config = dict(
    d_model=64,
    n_head=2,
    head_dim=32,
    activation='tanh_gelu',
    norm_eps=1e-05,
    positions='learned',
    bias='all',
    parallel_block=False,
    init_std_qkv=0.0625,
    init_std_up=0.0625,
    lr=0.00358,
    lr_head=0.0111,
    schedule='cos',
    final_lr_fraction=0.1,
    dataset='wikipedia_en',
)
Each number is 128 + 32 x the weight over its row's rms, rounded and kept within 0 to 255. Layers, rows and columns count from 0. Numbers have three digits each. The size before them is the row's rms in percent of the matrix's.

# up: layer 6 MLP up, 256x64, rms 0.117, rows 86-132, columns 0-63
# down: layer 6 MLP down (transposed), 256x64, rms 0.0922, rows 86-131, columns 0-63
up86 004:170150146164151165198133142162193130122164166172124122134176124103154152134093141154131111131181115148148115148087138189197156134154167136156185181176112136158152202172134123125152152115122106
down86 003:150113092119126118050133122074084117106105078155120153096082144127125135105178167089154124142131093112077136141181135092174122120117091168091137098096086175071105126070063113124095086134123095
up87 003:079098065117159138132154146146151129120082128079058127098092139097112168126141132170101095108068174136122075177110097088106097126122139132141074127101084073120125064098117108118134139069137075
down87 003:119141174118100022163060139109111099174161103181127176123119118117127058159079096098108171166174101123075111120100111155116171080101112080134121114115154103139164110143109140122135156122128126
up88 072:142134103077148162108130135118126109172114119099105129087130142156140137058147107140130109134128144180085104145113143097142148117109186118032142064104154138103231140122085146103121174110156181
down88 055:125150103120150096128117202104162150129146135100129102162149092133079120188123134087171125115071099115165141148152128222123141151139140100155169089128180120108152130064133085186119086105072106
up89 117:147078120117162132123168110168153121167089086135185123112102178080144161134084154108137112155169230122091160145066110083147120157131134137120107160139135152092120080167059130148167121107114102
down89 122:116123108094131101153125142128151099163166158057130134144136086155137102155144099119107097148065118163101177122118185139126095183169099179079153142066164065139155170160142074138132136143063114
up90 094:084107056104083142119124095095134146125093150153157159086156105098122168181136157114147132111177108152112114097136104102135151091103139115150198048151161139107213166132083122181119131102104109
down90 088:160124134076143142164165136182125172143143086146115074227149161168167152085081099118099118142081148152106141153152109129126113116116120146099096164128103081103108084137146087109137142085192075
up91 086:181130131146140169114146161150142098181166171115133096119172130116134113105159146206110116054132133134123132097095133105075163117028174123094050142086092106099151125152102148129122140116104126
down91 079:129138071147125126074077196150150109091157143117152103102111129108089088154121166165191113130183143143126136188128112157088127164134169112130111157103071129197103096070171121107094167147098138
up92 094:175076152150094179115103158129141101114160188129119148123112150130127126140157142077107101142141133114087128051158163151141113132101204130103104145132139074081129182122126197117066112160061140
down92 097:151133175135178124088142120093132146143071140162088118128082144096182120056104196131130160127087108103141163104142094132139102152143072160129104142080031169130128141154191137123159132122132154
up93 095:098119132131055145129120145088164158092107132139087127154157108159209130180125173122146120138094084113067107138099098125107139118137139200143147079170169089131095171139084207129099121120092135
down93 091:159112119101193140122155125187093067178162137148161096117091128097073137075118078132120140076160188136163128118188152122146111158065141137105088149138109137144168093124148068142136110120158086
up94 055:147097157101193108154139174143090091121085191163094179157102114173084159111123156145166111099136188104135120149130156096184144080115141077104154105131075129112075125182133097093133085142123102
down94 047:098139115142126121137032112096189169131146099107170109100102139109123096163146085101121145161087053133131154090083129153088075133123163189131102120174152123163147126096150151177102143136127191
up95 110:105100101112103142152169118142129105115135121113141167131219144134162147110140149098130088086088162198061139124140164091109203114144136136104097102122154080117152110129148180069141138049122098
down95 105:146121126127172195105127084121114166123062164179128102107155083139154144061119161126155187124128088072114124117128125145074095118132159078127181082104142151154177134153097076178129127118161161
up96 126:116125100088125175077136148157162117141176141174155111105138202134112146134108130054139120159149092153098143144099085082158098174132186134063140143145095098069128068145112132128196125146150108
down96 146:141126158100075096180139133125107147126119102082122140204112117139152115127136153176151143072107114107087115149162139174063119143116105120208117148179147110176117166130104122104054167071168117
up97 130:110112085070096165071135158191151089164119170123140110131083149142147113095118112090166136188130116163111122113066108134097140183050147105121168141121115137104101143191130178119113176169130104
down97 140:095104127113118116125065165135114142151103127116141179155110094156165138107097172097093102070064091085150109127135188160133096114163105171189096163185112154120165132120116094186142126103192117
up98 072:199143151077072098141151154124137064092148112150098075146104141086088164142136133138103110100143181184149107202137114113134103150133115185159061165135117142083100135131119089130152133145107182
down98 078:114107101169190154141069109122121165145113138127149197124128112099162091082118138096128124136113103078135159073150164144183155149072168139083172092134102107164162070140152190152096106099138090
up99 058:149129153098119163115164189125092125098126143099123123069064109181134163134109152119092161146167147146141151118128157084121163133189145115126152090091109079163145156026124073093082138119096105
down99 060:089141098183145074143042099115144130135105127127126141169161119066100081124149116134161081088113087106123157153119111195131095155085117134111123143199137172118099099188135161193131109123151136
up100 082:124135159096045091167161133171127147105162158139085144177122154190069140115152118116230162136117158113111130087131089132138089125142101109102139104134151102107103161131064158181154099131118151
down100 083:132136055126175169076077123095127117158058146145158128087127095083168126177106177141043076144123129154110128168142152137124141132137162137187119114113107128151148093132190117070114158135136114
up101 063:173135106065117183051109174129134116040151100093177152128155173162122101122152165088096120112121114104128157154101110101146184094153120186165135143152149108159117170098130120118148179123125090
down101 066:080130110181125108166083102097152141166118151187082123126077070109142161144116135160157126106129199149173123129158151136122081179108150132089112127120082144086151086137152154144051087133137186
up102 121:140111199145135148096130164173086126119133105113092174066081150082184129122122124077126129096111081148122149116117184117082160116076153135101117162126125177175070133171132167102159139171113079
down102 104:128137075107097076154126173145184098131189108114180092163142179121144140120149118143110121140141165132111124119155092170163141135072155121136149072121182092079165132070113105188084126125057118
up103 138:127148108091075138098160188143129118126167089138161121096183150099115154086124155135083151068154101122150129116102140084152119125029158079095089209098144158169157145122140119149161128097129129
down103 146:105071130087169163167097145162106118167083163083112166110144137049081181125091168111143126123111115074081137120154063190134164074102139131151162131141116153162088133115173157128128117145113140
up104 095:153111155141082165082096131129125134126166122142108154076187128153104148149112112050091083129108121153168133113125151101135116142094188195094106210185168094136162138129106076161094138156135121
down104 104:125154115116136122181176141122119138129066126151174128164084123125198117107100164188155143117149144119115128151138080149151159132117083067187165075072079143082122112136154172084108108084100165
up105 069:172085076071120144119113181133124102072152116091168101151106141108122173100163131119120187131187114154125180160164135148113135082128179121128111147138150143181097193066078120136148126119084092
down105 089:114158144204171103141119079096169164152131132146115144085138103119136102151140158130145071112088118080151088117119163099144095180102071117105102109101094131086134119184188161140107134146215161
up106 093:121086139126120175164128138146182063088130158152143173129098214090128158075161079107150171114118130103096104132093144115067129171116105113098109176087175107142127143140143155116191115125090089
down106 085:125150126139096107145128094133120122133151143121163151180155092135057111198122128209098092118098132159181108103135117138182065147144099135109112108137114078208087070099165104126165146146102144
up107 055:198120176117166135122111149144099094150143159147156130088164107145104144098158176160099123115093111090087127068126103091117177116091120106179163154088159106075169178157153149113149042116110111
down107 044:118167095187141111074044161068110146146123154078076118126117145145091092149131090091168116170117118110142172145113147174065076110150131110124098170131130154192123146100138106157122132158178112
up108 077:078125127075140125160111121127155147170192147112103167064131121131139127129097084092178132102169122107150161144144206092196107092141115142140133148160145078133077135133117136053146119106134057
down108 076:158142093166086119083152160095099115135084141127149088152126117153120118141131145177090166203098117151093121141106058200121154118110142132122068100111088176119189102116163145177122091139106183
up109 100:084110129087086120181135146179132100188158120182153096129135097115152143106185184102134099100155119146099119122160104122079192116125136151144079079108113102124109126157056175154080173107094115
down109 099:131114095112145138150135127120140130141084125107157154176180142121171134139111115045095126097089178144164137084101176144202073150117129162091153108127129133134166070095197099131122072087173123
up110 108:106142136042088120091133087149160170102097142147189121134098155165164179115079109097080166127145158184096154150140143094108165141085134084072137145094131132094133156152100173112170117136114077
down110 106:193088148152148195124109075161060138116163159133108129095096176093120168116109136070162130138099096166140122087104149107130118136117071154109139101151198138164098081177139067109149121133116152
up111 105:096102160111135180159157135133117181095092104098127130070127147193128158181178149147149068124100068092132069108185205097162132088127116106131100129134152123106100154118102175108121129163099137
down111 091:132107128123124112132094153100108157124091123187099130125107120077101158080092093127134195077134199203098167117125085159099163143089144137169136182201152163145140081096136109157133113094129137
up112 110:113113143098131154127107155168170142195094116173170128146116197087137089110139196083096165148118139160088141161088138101144119140134104105067085171170112118097127137179084111150169072095133106
down112 107:148138085097107132169125173087097138119160101105104081115096125134138129140132106115146084108131169208065150125157063163150165169135150197124130074127138080139163123139192158081113137070131139
up113 129:145148074145085142086154161160081110158199124138144108129138129117153165102070138107120099119192125137166122118129128116158146130055198124094058190121106147083151154129115098132163168083107108
down113 143:095138088089171170189102154140141135135157153139175161118155137075086133145131118115120149128138222123086122081099086119114134105115163106160131136114094132165143083130156101125139136136008131
up114 133:208073075140178078102135178153141146137200132132174114119125130108180180102119159149082120113128093120156140103090151139162103081073161100089072173126125119139114158123131079098111117128137134
down114 133:080075154064112185129140105128123106144093153141135167138193147140150126094114100094125089112138122145089157141120051142059155160129145199105138200162151126132130141107114111148162145111067091
up115 123:146145145136151146094136157126105077122136170183110126110166137132082098097210105156125158181136069119117128132099089128147150089074135085136123134077148123097159174096087219116160129182122134
down115 110:151066115088098102129181096121131113148122150105122121155089156101138142170149158075057144105133100124119162178210125153105122127082103149067142168161108086137153167128131159109070129153125194
up116 097:118170100141086189134133128115144081159144151180105102073132145111110102070192104045102135162114082132098092131150167120145102177163115158113132196129168105092143123146126120090148139183128090
down116 100:108105115065110103154143152157133112131149117115156155151154060132161156169128166157133086088102163142126123143167139140179114122109098122153122106108129135208112037099157174129036121098139162
up117 111:105106093098170107067147117138141139143159123127147141093148186148116210106101090091162123176118095138095139110103131107178160087202142125099101175136159084062094107148138128089168096089129150
down117 115:107107099139177173133078098085142112143106145123150109149098166125092080093189164127101136143109162171101128129111129141119075190111147102123147098078147154198112135190143161146108107152037115
up118 125:173101135081120131093131147135164123145141141163214141161090169069150111129079158110101080148122111147150154100094137115122131134098137091090149156179059180051116146117100170134140120179092124
down118 131:064135145129072128111080113151139143197141181143132107089126111087081109106159071115191072191105122141185126107139116116139117127138148156117156095121111074172131088167160187098116166124126129
up119 109:121101169158126110128093109160121075106156194082095118173159137153199156096190133083146096109111159100105079064119094123133143119169130100127133149150161083108112173167098168157184110133102108
down119 100:161185119116167142094191048078126124157079099048144130169129115120097129110119129125105087190113066095173132169142128147109095091112145182140156131105112173177119176126144126125108124144129126
up120 140:134160079125139124097149138173135186155164085138199179116119126099146126137080198092121142142110105152103103099138151079147131081077186141092092150127083156118173110078166083100145153094110149
down120 174:161148085073179192130102131118127083185089115173138121116070159087109147099182104116114133189137140113133163089070098136111112145134154101134144134114164089140098093162108156133118167181061152
up121 102:106148079103145118070157123148161130135170106166211172161091089127141169165181156175105115166070101161082134137164151051152123159107145155114096131124122107116109101120150109090090149102112167
down121 087:111173146109090163107116104158140113129098136109175175133125116136052112055179110171131069064152131134165155141128180153117122131151115100142137079132121103183119147084140195129110120107178072
up122 106:154108172081105112133105186151166125169137099186137166111171125098156154106126155098080055141169109104099106122186112128149124153098199102069122132110136124109178102064163155165132110152119150
down122 105:146185072124133110123217071095074135161099088121138113173186166140116113138170129119167154137108140156164116122137133158151133108136068110126137109123093150094171103143110105088090111061142192
up123 099:118124167090139119060131162138148099087147155140164140084139140194133151150073097098088132093091132095082188156187159124159125153099164128078079164136166096149186146126125158100104111143095090
down123 101:118113127163190130206103094133109200141063110192098150129108110095179121076128095113171119154110114170151111154097071108133146146130092124170177115166123109140103098176104118170104118093116110
up124 054:078114078082081145068111151170119137179152108144141099118099130153155096162155181113096105112150161152124095165098135136116147122133184167110143127137149179148140178071071106083147130149099048
down124 071:177176136175165133181092122094134133080126163135123159119156109102104127082108122103136140137145106096160150109130119144118080181101065095136118144099104090121090089180179145204078126144181182
up125 095:131151165091107206157114153141152134119124072122167097170166131144146168063123123116101116090100125097111125171125205116058157119097153117080072163150146152144117100160089154104067147127128160
down125 089:147100116150186108129153108122124140146130122123132147077093112093109103124112150116137101133167112145216145091120094152167231124192124112124128069105106073086118147110201081124151113149116165
up126 115:117103151063195132113153153097138118188107098138146135151095140090154123117128176111085156133191144127138161117124104150190133225150162091090121099121100076120092110141125144055154127087123122
down126 116:096192107138102112134178152143097132108088175139122100140139047175077097179123072103131065094149128194152125148155120101094123090103113199146173129123131130120116155140150090178139104152138130
up127 097:183115161177154079138106190117146059162172146081137151129107121110149110122183136099115127131119095092111076058129163142131116103107178177133098134156109086094161174109132179145117106180091117
down127 100:135107153156141135066205112086114140107071169134111154153118142137100120084111139135108140158072147109177172131140128123084105202151104134124174191082136171128056144138154110087162111105090143
up128 103:135089113104141149111138135097105147134137131104125192085102211107163189187109146090069110121112161155052162115132131096098161116152134130102109139135104103093090190196124098115148132151126079
down128 099:180155150121105125160079121129192138153170137168162107131117154107117092138158111108056208157140107147138132107122147145148081109135045097089128097055140087119125076155144109115175121146127168
up129 110:159131144142118097165096158134095133095132184097075161146151090159135196115139127092113098120156062107059109129149125186099094130113160199138101097174138075127117134133122142200089155132099106
down129 102:103116117126131142062199082137212098152124133162160106142093160085160112094096158144132150161118153113153118063126146065171146137116143107117133156099103173123139123138112131038188102140115111
up130 074:144129127081125087165147184133155088134124119128098119100068046167105133126108141102121159198163145163073028113162131135162117089155101144098090114163156099102140131129123146159144108132113181
down130 070:136142102181126166075114133114100194118126165144158106136156203126128118137103109186154076055097118072163192117123117127132123135121172108153174119117088128174090103102160101083078141145132102
up131 106:118150076092069137098142137148121154140077125114158121109157173139091143124123191121112119162129091183122165113115118101158150093085149131069065165093112162089224146133128066139156100123135101
down131 101:137142190088173131143114190109132128093155096167122137153130109055120079101116076086138128134118167114125127148123080187133100127193133124111190096137114147127068104093118129205146165116106165
up132 120:113129162150187172118173086172125139136119145133132113050103179081128093138143163161117134148143118121122045145142091071097142163124156085134133161058122143100145115106062154090169096122098113